config.toml
head_dim = 64
norm = "layernorm"
norm_place = "pre"
norm_eps = 1e-06
rope_fraction = 1.0
tie_embeddings = false
init = "uniform"
optimizer = "adamw"
grad_clip = 1.0
warmup_steps = 338
seq_len = 1024
doc_mask = false
Each number is 128 + 24 x the weight over the matrix's rms, rounded and kept within 0 to 255. Layers, rows and columns count from 0. Numbers have three digits each.

# q: layer 6 attention query, 256x224, rms 0.0758, rows 0-52, columns 168-223
# k: layer 6 attention key, 256x224, rms 0.0764, rows 0-51, columns 168-223
q0:076150142146106197090120195242156106115117150073095121083053224142198127164107118147077187091090157200128011116169139140193083122062165206050061156141119224047171122158
k0:088109152110128142112098141152129098120150131147100152123104136138134124113116141149140133114122130167147143108161103108098098139133138181117094114142157124116118111138
q1:157102139096151067140131082071128133143132144162104155134155069114054130097155121116126104140149106120144198141105120136078135124164135076158142136100139094184097148124
k1:172119125126144167132156110108118150162133123130147116152153109123146138166133117105128104156140113112110130162100162131145181148145131108157177125134099140123145134124
q2:129107116162095154153101160166130130106143131140140095136113124117162129152115135095082168139134154121134074109152154120173105103106112135113099085125127138085169122150
k2:087128119139099151125127139144137125106161092131118124130093137132133123129095140146132116126143153141158139103176102115125128141141144139124095111138136122138099096138
q3:149132130088123093092140136083117115150141138145105163145135099126146130102125107120110076152126106136138146144135161112114154140132123101133128139117142130165137148099
k3:162147133123127141109141133101124140145112126123128123107153118115109129159148117136127120125148119120119155145092126142127178130116113116132164132127092137125153142110
q4:150131126111128132103135130107114150131128138120081153108138126145152131119132114097132113116135119142142093135105144095127149143115126137151102156138147121135127094101
k4:140105136133109161128121116146086117151135140150134144114123159118154117151160134109128128121127112114137136158105134132110132135105123144114159129088133127138124103172
q5:110127121135143119158104141144113123132137117123156125134154126114126113111121150125144135143116139112145131141152130140116108110158105122132120094117127185124139138182
k5:111123104145149145136144120114138114126114117125109122105111108160130108109126132110138102113121136149110119110173133106116121142101170114113119088133151132122125128111
q6:101142129154119109113132158109077124103134109108089083133172158125182149125126116137074101137120140065109107154134152122164135097145115113148149140110122155065147129143
k6:157158151144133135097183152165152164118155175150104117101134144155139097146136158164149071123174125125106110174122126111073127168107126113084172124176135140105103127129
q7:062104144112150142155088120105156143152168126101129072139121098116134106105108142137191134135141135153127131129113105122130115126142156127133098148085159117130134132158
k7:143101127145153125084137157153147115084117166085118158135132149084110077120143196117084127104146147094157154105143118111165130162098162103133132120145154109134109127176
q8:146107102123090139149132137162108108120118161135135111126103113079097127153108124156118138124138149147159092128154095176162159118126134123100120120120131161108121131150
k8:104130129099098136161104145134131108103155142119121127104132154137148109108105136118159130114133134136105126124169116138130119147136118146094099137144123119107103101146
q9:114104146128126141153103169120121136119110143093127123098105127127136082127140117107140148107106138124124111093095144141148106163144087141113104136096140137069111177170
k9:096139123153119137150124110143121115134131139146162100166097159126122138119082142110113152137115120122111107132179105112142123161114141125127063138131130154128102132121
q10:127124134150127145102159103107117104172145122119156119123159134119155140153096145134131111153150130121094149133163106137115127148109126128103133129133116171146131086108
k10:111115152149137110104125139140103140095176131119115095172121103134179131117185081121151108124120134107124121130131133094130121132138158143123107120131134127163155114146
q11:105119131134114138141099142122130104115149126138119132141156164158185152129102135140126154109102134124124096116150126107125136128128105124126114146135108123131143133141
k11:101114159136136149142125162138127133124151122102147149103124134132140112152111110108139135139108146140154126106132114094138128136091139122102100105129172149120126117167
q12:160114117113155139118068134130149146137086173104116103143124162125119093129142108111126137109119128155135140117114155127160140168139145127127141130149121141125109141122
k12:114126112109113115123130108092136119154122198141136153087166147112090071087106138130159116119132103162060169136129150233149148097155150114107132208102063150113118167102
q13:150127116137129141067134121134157130125134094120164119112135118106118118126136132128150139125116164153103111137104165092144148091097122145146108130140149178124099140168
k13:117125107112139091161182117145111122131163127141157114135117122135116107138133123120126122132155110114113131134145148136123135130135121186114090151121134129123150130135
q14:120134147098119124103116133125096111114112134160116109132116118125164115136180148080158166159110105126129090119103129114118090130103116174098110107150128151132122158112
k14:200183103169158117105177109062131113141105145133109103105130062096113146130100110149148147134108114135131126115113133155103152113175163101170164122098050092108097130112
q15:092144157111120166103119097111121135135142138131096171084147091127131110128148175113153164132133112136093108128115116135119130128152094154154093129126132104122132127144
k15:110128119160121121105113130143120111157138089114162132130133156123121113123121178099108161105108099171144126131101126113122145120148145121178137138088131132143120137154
q16:128128098143129147138123111170116123135136088180176128136108151132125132127120101122096154108129159110150167169147107148151085132132142156127156085108074124109102155100
k16:186167097117177126125161113099140107152079131124077100127145102139148129121177105148167128148119132095132123124122099176096121091155103124196237124150099103174138160055
q17:130115149115130106090126132116149157123127142130110191136131136126164100119140127094134095151136109133114109102119116098134117199105097125106097133153172110133090100132
k17:148107162164123147106117115106108097123080106141134127108139097114132135147133137108158142158137144113145137119093123115110136115129127133125156095130107145134120140141
q18:134128158110109098124127137106104172119150111122108164147151111173121126124136145144143075166132144128092080104084161121110119118152123101090105150083188123119143139160
k18:118066151141097124145154186170156082116140102144122159091128152162129085122066135101097186145121147155148095127166130080138130205132123121107115081132177136154073118147
q19:130140120128128131078140155149154106116108130123173154110113156075139125152149137190132149112120067139117139124123148117139107164144132087121126143123122114108111129123
k19:138119103147145094132149108085113110147145159129126087146133127127121098135113156122093149114138110120091180144089089164144149091164099120134138163143134158125126125085
q20:139142119092108104123136126134137127117153085135149113148127103116164119129133118119132106138127158166114176108158139147150137150093103154120123158146106108160103117107
k20:078112130113088133131100143147140086099113136093109081120176118136124095163115129171139104068130155109132126106143118149128122080117132138119117132125124118099163176161
q21:127119162145095174129120141145158090082125107124119123102108106150113135105180146125138167120156102133161151135118136116160090119136134163122141128091146127133163109124
k21:114128127138102119110140154155142080171151099142168147165127132115137096146115123177165154135143144128137111145143088147125140093112119138145119142148147133106126090146
q22:058035150141095146167059115159170106100204096174120122141101144179201124151099096126124137148131230168119091070205123103167077139118132138035025115133152146134121104156
k22:148137125133151135103139133106120135131105140134113125126126116128109132150147139122104133153132134117121140148116130145130132139134126112128157121115109127147138158116
q23:124138093132148124151158137126129176128103131130152175156162156141144145110115165136115072168104124131120123124104117044093141171161156125156103140111103142129119115110
k23:117132131092105148149129150147118148104150142115082114112127136130131140110145118103089145156121123126148104100156149087112109171086108153088089097123128117170128108125
q24:122092131147053145151156129164105137137122162131143153109171132089139099112117095119121118141153090181144125086122090129151140122143158136148093124171133109131068088120
k24:140180119072118129147099112088110127159120135116134106141160124176128134086149153081104128140154129138133128195086140124113179145138133114147146118077122117124109135124
q25:129136128126104127138144113128120114124078113128103124142158152119044077153167092118143103125119137097103130098146169144161138086138119157096108090125123107146111154129
k25:128169166142126112136169130169144117126126126130109099141121141139170123104164146164130135180159102173128121132134107129174083125082116141181158185159108144137126104116
q26:113087184125122118145167138117147109140164132137107132138166133152157137098104162181168122151101099130160133127126113067082098129153068136162075096126122103150104101174
k26:134119149105168123139112131131108159118109116091168147151122088124105142154153126089141136185134116164152101135122146081136184177066135071156140117076119145143131097099
q27:149151160088161136129114146123131096131146129113122153145143106089094126137172111151185112085153140147135137115108099123078125121150164190093109120109101109143107091132
k27:108126133161086144125126162128091147098132117118103107149130108122157155137115129122158099085112117141146176119160133162112135138099131111157107113121102116159095125136
q28:122123143110105140112117163109184134130143118115172073169113154175176121166152143171111185132140143102117125117155180127107116169124168148087114158110091160144148074081
k28:172176143112122124090161146099138122136117168119124138111130093104093122112150106120182104139098105146139187109123083168127137140159138134113157135117103130177087147094
q29:137125098136097147085158144158086130083134116119128077126154149094117127136136166106117128158094128132112153091170123108171116201076123146120092156182179140151094121082
k29:149151177090124084128129096138147126130135154153119118177142109101135133143147117159137190108130086109122090113082128136134116117124101107191170109120113068157166207110
q30:157128119185094146110122148134153072106142127132132166134145130145153154163187127154145152132129103086144137124135117095115082158154118124140143125102114087083098105117
k30:111095145165150143128171162142130136172169152123152125113138123112178154111094153182140140130104143161172083125098100141142117123110146156138125110162125146121107063141
q31:128104134101127106136151127097103164143128112093085137113147098137144134159125164107161125176142158134122103150113115141117140124156124104119134138098111079139103071096
k31:105108147126091168120095113168104146070139107127104118137149140136107115110114159122118116090137135140120145145146129119126122131116132130118116126135142130106124137163
q32:141120107132130133132129140127123131132128146113115129135118127150134132106116129156123128132131142123114096125150132132125141129130126122134084159126117146128161113143
k32:069090128115078134138087145213135121113161124128145132101093153120159103125099138150158127088113146123130116107145115119152093128131122172060056125151189173100108111163
q33:114136137119132111139125125121132146120122122107142121134130128107107115121140131113125134131130119138130158131126137145130088132132163136145174103109134133133128133143
k33:157157121104162120118157130082142163143104142144111135123137095136116143124145124116120108152126113116125133144091136133121148148140121093145151131108094115143107135118
q34:154156120113129115107131129111153141152089153123107152122114126145115134140119107117112091141114096147103113148116145112118169113124128094142130144132125141128129149131
k34:131108118131112150136108134109132108117141116143146095127160108161161126140114132109100104162139171142118096091154120115147113114123110128091105107108155117134144094095
q35:096112111141102114107142130151094108117145143136142129144112116109125129113114145130146128135138127130146136103146119113133108122136144124098124110137137112120115137131
k35:141158142096145135133108139129119147119129119129135113093143121095131106116162119123141127138127131086134124165100116151106117153118135150142162119098115142127127124114
q36:111115126114116094150122147100122115145115143132096111131107119130105116108158121104166129135116083106152155138115124136149147111151153118137150157128147110112104149146
k36:180130146133144154114106125117129126132116137118149132138135113109110124124137155147141133143147126115139123141093134147134148123120119133125162142135121135103129133095
q37:165123149117130123128112109113161100100142162131178125105104096091114115112101130118146151112144147114148149170109090180129142131132137131143144103085125114136138136132
k37:106087112161127108142128116103124159147117117106135124153108117151128167143072098088088121079075136095125142103161156129124116113124123059146077145111128133116124099125
q38:129123093156150140139126140111135164124140147139170130143142109103132125125088126159137086172130201122108100155149138115128153136176114133100119138099116138140133142101
k38:103137160140147100106171114156134139153129170141097106085145157151130118086145137162125097140129124113121130127151114106086105122122127125127130144117138153119139125145
q39:103109145147139155130150148156133109123151132147140107089146126106133116119134133110093154140144119128127149114153127122146095129101126103104117130130118158102126093123
k39:133095120132110125137105133156137111100157109110118142131129129138162116168149114113154138128112159132129099090155118087127128136102137163115098108116150115153125121151
q40:151146088136137184157108131122121132132099147129092127155120114131118113143160129157147096126169151132139101110106131121123117149134123153115102136082145138121138115131
k40:141131157112069114109161160127146124114199182142116123117130120109101092126088152157127162174100129152130178171179101154130143135143074135129051138125091128144146106108
q41:146158147101118140140128140143121154126130135113088140110119155145159095147128117111162145091110076149109130117118127109113113143114102098139105133123096085141140149117
k41:112139133103067123132096122126094111116135126112148154158085145111112086140101140082125123155142105149117133109115137129166172129143155109109146126111108165123143093100
q42:154142127109093092115150129132128121115147119133173174138151132109132117129101168096158125156096112104139161126138101120113125110158152160136099118182105119160112142150
k42:118140127137142131172137100106133178150131161124133113123136075139151132122121083137117122131117133125145161129109157128138131142120126126156097090151123164149134119130
q43:107127175112147115121104114114108109128162113131102166135141149176208138125143171118181178120129128099129079153103137116123124125088075142093103113110123128097135118112
k43:107114147145116145134161143114129160142139109130117163135125115105115139154103087112122113124124143142149139160101129088099161147146133092138111122136162139089104134140
q44:163088111126056113103128130121148135132123142124096135132151117144120147132158115124137090157121125098137145085104151137156149149168119112151132190108138079138084140150
k44:138152155123124126098122114130143145156130145114157104141161125100104131111118131114123146175127109104115102162101153158150132135122120118125155134126134139107149131101
q45:140112123097107090127109105141150124153160134119111133153148087156113140137133134112119126098121129114135124119127114142090125063143130146155139128112163134158111100128
k45:142120083112154131128127130130126161141092106103129151143116123104101162113162123103148109115088100155098116200103151124159148158119136106113122103153146121084133127157
q46:117126107142117121114165118118093176126098118143107147140125117126101139145126127146110128152130120140122113145137111129115123145150132106147130146120099090121148144132
k46:167125122131122143136119115130122124142110116143131100096137134120120104131129145135127133133155103114129160126111139134127142125137109116160182144110076135108132137083
q47:126102117094154087149126121120148106131116160111104125132113129140145131139137123145140080097129088172157117124137139178130117164147100137148149119147096121126127142125
k47:113103157141121144117095097107101156126120148105119158119147139110103124137091157110118132093132111167083122172106155160144197136115133077137121099105113126079122120102
q48:104206130119135130118127127148099139135085107148143160136122140139148142109139113162098114154098073111102150148130120100109105129114159105113151137142125150161124114071
k48:157127106119120120165134139116127109117117109118100117116139121151137109131120118141120159144136118142127146118096128156085140104121077102133180116127122117157109140126
q49:075156148165135080126163114129078107116131119137099170138127134109142119120091139129167131110123113147111156153132088134139168157128123137121127173134104123133111156122
k49:160131137165148114117117145125111156127122132116149167150145163134153151123133096097145143078120103147148126116078145168087117113126103078165164115137107124139143129103
q50:115118162099165099098123123102113106132161115146128182126176127133144135105131179111183140132118155120100098128089115115103129135124101186105115119137142137147122135160
k50:108135115153151093137171163107119134129103098143124159126118124143143116141117111120123128115119140110138141131121158093087110131118163118125104102145160144117125122164
q51:137135127084078104129140100124126154191180142111134157114172126160136157086064126153150124137129092117119133156130116129105117128146116097133125118110142132151155145137
k51:118127137135165162124097177131131126106109109106122119128128139133167093130132129122077173139122144132173150123116151128129118129112143121118125086145160156163136090123
q52:134165122116075151136165156145117096119141128095118122128117162109126119154103120128108175080115101128155182101145158087162106149095127112162147175194158089125108106150